Part of a small language model's weights.
Size: width 832, MLP 3328 tanh GELU, vocabulary 32000, 111M parameters.
Architecture: learned positions, biases, tied embeddings.
Each number is 128 + 24 x the weight over its row's rms, rounded and kept within 0 to 255. Layers, rows and columns count from 0. Numbers have three digits each. The size before them is the row's rms in percent of the matrix's.

# up: layer 2 MLP up, 3328x832, rms 0.0228, rows 2629-2675, columns 320-383
# down: layer 2 MLP down (transposed), 3328x832, rms 0.0153, rows 2629-2674, columns 320-383
up2629 108:112135141138125141146127108109094114165162152117143090121104146100092144038099092145131127097109105114140163158140091150165129098124119099110152112120086172090114124148127132141169111121093146
down2629 103:131114125136116111119132113109105129138097100114097144157099162189138128153112138153105144155110098142134135147109110125105072149150143129110125114161130131093125120155087125109121159112121117
up2630 094:159071123114132103114134109123132110155133081119111140117129101132087141119113145123109148145130108170108146123143134102116122131128110117110099141122151160110148118151123141154151103117159112
down2630 094:129137204144118104158145133131099147123092171116087104137125158167171113109078099154132086128083153078126159136160117138109127151121144125146176103114098122116146114147170119116149139179113106
up2631 094:144087119163119122160127099165095102153116072158087114116110136155134148144099119117143140149137158104105153111149158086126116104115130167121115122149141120143140110107139142122146117175108148
down2631 091:147115124131143109144134093151176145129132148109142160123104098078082150154131167117126115098143096130088136147145122120097135170126100146121139162133111097125100197155121087110115123137146085
up2632 093:135129155163170103142146118131113141152118145115153084097132136129126166150128089139171128159123160152135142133139104139138122114168148126162151148127093100139141093132162100172117151142089097
down2632 093:153129076176109149174134132107123119095093105131172121145116108112112091119132162096104102106115152115123116125133151120096112131137075131121154145118158144151126131102094148180160143084122082
up2633 089:142159097138178087127129145127108154137131134103122133101150086115104135153143112117137132129097127079158107132131155123145153142117126168151151153113103131118158157106107099142084142136133108
down2633 089:123118113124127123109128119145127151161115123141126101107103142129137096178100144104144077128101203137133107105133111125066100110153174180113141136137145137179126154109153128181142123139131118
up2634 095:134106117190160144093118119181152182169091091143125086107110149116127126091119129135159132148109162095141080110138127112155146101122142116115116115115099079113130173122156117101120126135146100
down2634 092:118172116116112131186142134130132115150171140097110118082121132109115125129133142133084134140130163159102107124134171153129163163105085159048162117134117116140127114133142136121127147123121116
up2635 099:118140137117121128108098134114108123080134143129122125107153125106142144111142108084134128109114161194132143160119104162132111151091132130109108127093111148126121166137127104131113124115093136
down2635 090:175151098111150138159129145134120111131148136109146145120158101146133129120101154095155135151156115138117137115109141154155089113099153107155102099149146179187132119143131154117145137175082173
up2636 103:124103125143132124137132099112143138114130105107097151105125143094118172132149159107117128109112162149109126098125157119148149123110096140083163153145090100149165162142148107102129116148149097
down2636 107:111096117116145164118104113104113124128169161149065144107143156110120154135086118124117149159092105120151158132126131139115115143118108124136129159146101125137163103133098149106107164118138094
up2637 108:111136135150140112133133133146156104079116103107083166084153140153130141146111146115127150145073127120121104137124146081144177108120129127083105148137132140114096114109129145146123137118123135
down2637 111:172107120118154104119118111121111106175112119127093131157119116155125102105086154129096154178094118106156135110105109128101095116160129116126165162135124155128131162152092109107169102113132114
up2638 098:109099132088084153146142099123095106148125137111132130118161068149156148106103104119142122135120139128112149161148106151149129137163141175134130160143176088158118142100127084125081105107126125
down2638 100:108135110126117112111113119189107166102129149172135139102097165172156122082123124228098111151112117110149123117136136130125144121143125129138130165139138140137142156168142128120103123174112140
up2639 097:088162147167159182162101162137130113153159133090122178131149116123104171089132143157157134143145172158149147152117130106142109123117165112157201111106108112127112162150142087112136124113146145
down2639 088:135118117188130112144123138126136131126115097139147164126136163106113114100133121127133112161123121089130197102142115095156161150089095155087141126157135118147126113129142149126110119109113116
up2640 102:109114101135139096143141110135100106166149116164122086154098121128135152143129105165125115158155139111120116107166150144154115125153149110099149160062088128137145118157139158121132097141151093
down2640 118:153153123131139104168141110162175115103111156130129104136155150148138148108128121160113095130109132106113123138121141111097095132121189130103120128137073122132110114108087138149100156188111090
up2641 087:102102136114093157121152122127139122142146154136129130128103103110134137092109092144105111149084140165118113103136145131118133140129160111108096152120098179112109053119119123119126149121129101
down2641 097:119128144136120140111158118109130144131109109110130125152136138120093119165130145092145113118131118112138108136091103077104064145117133149150125152127180078138144170123118113119130115145109144
up2642 105:174104098163105103102102112139161126091152092155113131107138114156171134139129096132165156122132131096103104123130123121141164144120134173134147147104165158102170151130133107126144117105107118
down2642 099:182155136121158158113127103137155147087116123128140163132122169167125161132126128150135103157109130136121100159171139140108137102110142148123116107150112122131144127122108124112082129113178147
up2643 101:121104099104150120151135115137168083173119131109150144183120144161156154112072139136140176110089109111114103106145108124133174118102136169098120120107087115138144123133130136133177156132116156
down2643 097:100152151099108111141133163103130118133123149132147098163102114123131124096155122108135109120178134176130144118157097103096133118121150092131124124136181104143109106122133104118118112106126188
up2644 096:150113117127093114111106125126127081117105126136121104162142166120147172064097125149167133108157092135123141097131146153112133134088105103129131124148120107083134110098113135096128126105163138
down2644 091:122176163121122131080182137133124126141083091079119140121112181129166122110158120150133101164110099149114109121142132146143127141144168131111105163127147132150145129122135149165133122183131127
up2645 096:095137138147145114129148149163127116152110127140136079173170119127151137130151108091137116148104141129159126134152086162146165151127112151123136107089113131170155143129130139151131133095106197
down2645 096:115133087106131126164160139173124105123118089135099134105084124118100125144137153159067176148130086126124090138107138127144113151100128141179116100149138125098091113096149149113122173146125080
up2646 103:119127106119133159114101130163092106102166126109117090120129072099115131130103148159202134102175139184140140164096114091109163132118186093141138136077151092117168145146109104135188115138115111
down2646 101:162122104088093139156152067147119137120104122131131099080113111141111138105146112114173137093112067115102130120134134144086124125148105157143118134148114144136120090153123161124127152156121125
up2647 098:136122118130109098134097090135103111160094116147098100109100075129092130139088143136131118142126159146135105138141099123146154140101135150134080174125125148119176147092111119143147098101139101
down2647 099:137131078102100127130115122146085116134140132135153151113122046116133118126147110100129128141159137149146088123176109087125105114114105123088120103162143145073124113143104133124137151128129130
up2648 106:191113126140080121104124096113091167182126122113123151083146097076141181097109127118173123103126142169126179126124168091178135092149109173141139156116149088109186094131150138112109156127093155
down2648 115:130106089138126103111133128116149133124097123130128116134149107170156109132142127168121087157160079144134093096083087150097144138138110147096107154135138152135155113155114147101132106103164159
up2649 104:139095126171130131094133117108127137139117091148104172132139146121097147105146115113109106111129157137135094091111102142135129091127129102079138097143133145102087091099134098128118141104123107
down2649 111:128153121142103139140134116124086108117128122124187157129175139131117157115127159095113112082135165097151123121126128122090131109104126091105117103161127152121115131125126169069134109161117087
up2650 102:160128115130073115156135158102117132127127090104111112125119136103109168103133092148116127145133133132157147170187153129155139141131119129141157100152156138105159167137134110138121121125121122
down2650 093:102146143106119142142150132146122107101117106092084134144108148127083108134125117122099132134140131135118106091139124162123145130127128130174171148105140100103102125135152120132118133106127106
up2651 119:121136124161131105123132106101095122115132128195133153142122143103125139078127154086105134154127127080122149136136120103155139124115112150121128146162123149145130147101138109142126113175128154
down2651 130:115163120099137131129151148112094151110129146122101127106130161108128114127113111124121103131122105144130120130102116137190108159107111097134159099156121114135104103141161146146162122167150120
up2652 104:119167110152126150145111130089156172090143054161085065173149148123088169134140138093130187125117168104123134145121125115112153110130162116156136092146126156092177105141144134093161094115129152
down2652 094:142162153103141138120117174146112141128155094110170113169102102119143129124129113134134122134128095118146087135146137119146137137147156144130078164163153111136113146129086116136134105132110129
up2653 102:101100157130108077107137105114121112133159119152117096135092149130094141113143125133154124150133129121154137105139143146164126097161135143109155127099164111141109139163169082167176118175156115
down2653 102:107127135104107147092117152117169115123147135142101134104103115125093131142135126082125093102129155162133175126128110116140114144115085101138177084122149107163108124116171127088159146109101163
up2654 116:134135112102103109123151115102101122100134108145104116140153088133147181106079137145134160115127173157113093117166164118102169088130144140151133138152099124125142124141155089136130073079148102
down2654 088:150104151066101101116186152132078121118140108161099097127149118118140154118124113135135172113104214140119088147170120092145153078129138114111147112133131111116128131154149100152125082116134127
up2655 099:106140098105128174152141126140147078137087120125153129154167119148112146137105134120160113133147151157116118089148108123102164087139104081158121127124152130111121117168140146152124127107103138
down2655 097:148176129150097149142136099130092159165142141094150125134156110129152103146112117130115137126140130164109154143097182105101117120153151155171150137150122099141122133102135126143140104138111116
up2656 104:137091128115117164127134113117098129155112106142113157086117149121132108138132137084128116129143144150151129132130093114096169098095117136138109130090154151076131120115178128143156153101152129
down2656 103:125118131168115159103131130144127160143160163133122122148121140122160106118126116160128129177112145149120134138109144186138124161098135078097120152124131104112141133114082158115110106114154152
up2657 109:123108156145070148132104131098104153106140136151104166130122148132154131067149090130087146076113117168165139132132098115097128132086152138161161130131113169142130094098139105148108117115110095
down2657 117:146131095115101173129104153120114132129133174148143179147161141148131156080111143114112121101091134101123166132105118133110130119134126097162141167162137088096177113103129168110097107133133109
up2658 094:125105145154161134122156119102088113102109127137133058140133091131108118146120105133124147081144126154111159153166133121116129097148115160066139122138147109160144146148132135084155075152083105
down2658 099:147143104144125126142151172113109144141143117119118158094141106129146164116109146101169136188145121132131180118130111144141098140105092104139115159121135133155154066148116133143105107101142144
up2659 104:138143133179100098100125102124112130090094131168150097140120123081096113120145093132109116148122138116133117126109129154096175140114163153118076126131130141113114105152178092099115146144131133
down2659 104:100109125120116139158131115145110094107157114102122104163093079094132109174140111115061110170164104128115175140119140105101109170099129142134169134120104089125107137135118132129107095073137123
up2660 099:102169133181135133112125118138156128127168114139120098095137106190131129118087106143163122146131118160087132118146110147169142112138130123118138108074101094076164123111186090152131107093103099
down2660 098:113119110142168114112133143094137127139114148135158086135128124142177127148122105143106156162118165124166088087119099105122132117107121161106097094116101135169152151104149105137145134118130118
up2661 108:147084111112080113088135137115141182170117127133167112118149115097098108088113140137137132157136133171141129157159128122127166119161128128126115117110149150139147099160144099101106125116111140
down2661 113:129086144091169107108133098120127120134150134143126139115180134120117114112151117076129152129105106149137126130109159142150106131139147098110104146129114115108116140113113103147076109099136102
up2662 103:162127081149079101143149117126105104126144092169152089114121150134156123072096159151163110102154141176109113177127110134121141136157120090090140132100133086070103146166119158139112123143137171
down2662 100:110125107117097166156135166112097095109102148172153126120173172104120129101152133154122115141146138114118183099111151169168130152133135097163146129154135083158143119166146122113104141122155135
up2663 100:089120088142168156133133087122142100114158097112142089147124114102112133153128090132137118118117157138131121148153094173127112068133159125150140121080175142147134093114147105121155087093121144
down2663 102:086126155128145133130123136130103119114086122123152140125090114095120118084115126144079097102136133140129112150128107104128117149124165166149114140136118124096132118127134128142134142122136109
up2664 100:117100115161159109131119120119101111109103090172113149110160128095131125129145142103160125106150124128155106142133102140110163158120151140156160168126165143136169109128126141085130166142119151
down2664 090:162103097137158124079141079072102132122179135117074150115139112099149124103099146073136117148140137137117095169124105124128151135146110105139172148122137133063145136129187134138135137114108082
up2665 091:152121133151119075114130104107146037115115111153110128138165159147158170119130104161131162120137179133163158119140105162159144129125117118131164175115103149104151129113111119107180147101165164
down2665 076:123188148114081126083099153138141107090141113129142089133110145102152132121115115104148128098158148171129176127119125130128147097150124148129158122120082112160140109139103111154112107094125064
up2666 098:155080141106083100131120108128128125149107114141133094148184148108158097091130103135148128121167166102120161135167164150139119156108137165106182118105144123152159097149144132139113098147121137
down2666 102:107151127115111160144121153141133175136114113094094123103168079109132189120133145106142108112105116110104130160134151122124152172142114154118148164145113137108138087163127151125135134160098094
up2667 106:127111134131119137133137112074150132112098157166155094151136104104151155102110102127133136145162128152156108146148121153171135082148119161142131161106054131113111149105115141157115101159108130
down2667 112:138135144093121181095128133129103097124147101125124109147106097085159138124142152155077106120117144121154136106102104144103146159119139143139104118146152127186113158118113129111125095161132126
up2668 091:106141117153103162110147104162126111092152117124157115138083128113131154096132146088139100116100173155128134111111126096147176139102137172102158151123165136117088130122141103106141068115121156
down2668 080:131138107180146139144147150109156072122113128152113179138171103130077122115164127173104146101113122171130110157120137166125129101157108136150123104089121196156164119143168142143136150127133104
up2669 100:128116115115092113134152112149164156155119120151157113147123129131120146154087141128090124098131123120122128144160109103124109115099123161135137131143140132123143127102130121109137105133170169
down2669 102:183169170137137096134126118122144121156102137127108124108148127158118129120130143139176126141118136102120157142120120133130097153112101143110131172147145145119145103130126116140087176084100128
up2670 104:120109108147171165101156108156112136130116153171115122069102108149110162134148151074157157098128144130124123164123091135090123145144126168115122170107149141119102158128114153095135105167089140
down2670 104:108165168130115128090134100157145121128129144144090119092098127147131122113106100163129116127150130146132121078084119143154097120152106166155141123146192106112162124169087174141169123093094094
up2671 096:136151105148159143074128129171141109128110132133135124098120094102126136106096116126112105104149133179120130135137116145123159173109137107175141117109118101160176150152117097103145103172137129
down2671 093:160124119097161052123124114122155110099171069141130115112094133131137139154131099112108153100131163111122107104091114123125137143096137132124135117122093102130100119181124079090119100129160127
up2672 089:146115153093112079069114118086109140115156096148120166117151118112161101125104177060099125137137127133165127086126161097168116114161156153155147164124116166182080124131163083130153166146137150
down2672 090:124125134118120139119123118134153129119089095154135123126109123097146134108128146135081136165135162122115143108121167138111140117093106094123129127105116163113104173142139098153157114150152117
up2673 102:136076133119133115134134116103141120140113110153122128113152088135136151139138126104105107138113149134119130125141167153131139049117138117132131112083103144120109117125144157132126160136121123
down2673 096:131127112113102149097108090158148095116084152146095091104115168154118136109165090153133128107144131120078118139122083141135140130161161149137092144195147145117098125100128114150168118094150118
up2674 095:134149141111076081167157109129086143087112152138113135148176147098177136080135124117178092056111125150158138147150143113142129154134157101155148118127154137152119134113117111101165113155133184
down2674 086:119163144149162156120121127144156104095128087127110128146136129109144093122103169147128176167119089138128122055165118120157144106145107124066093097132154094168164118163087107141135121111134122
up2675 109:169135083162141090158115085112167132091140144099135128118149121136146125138122166152132118166125158127150106102125145139131140114139148143152114111081122132129171143104109146118153141104115164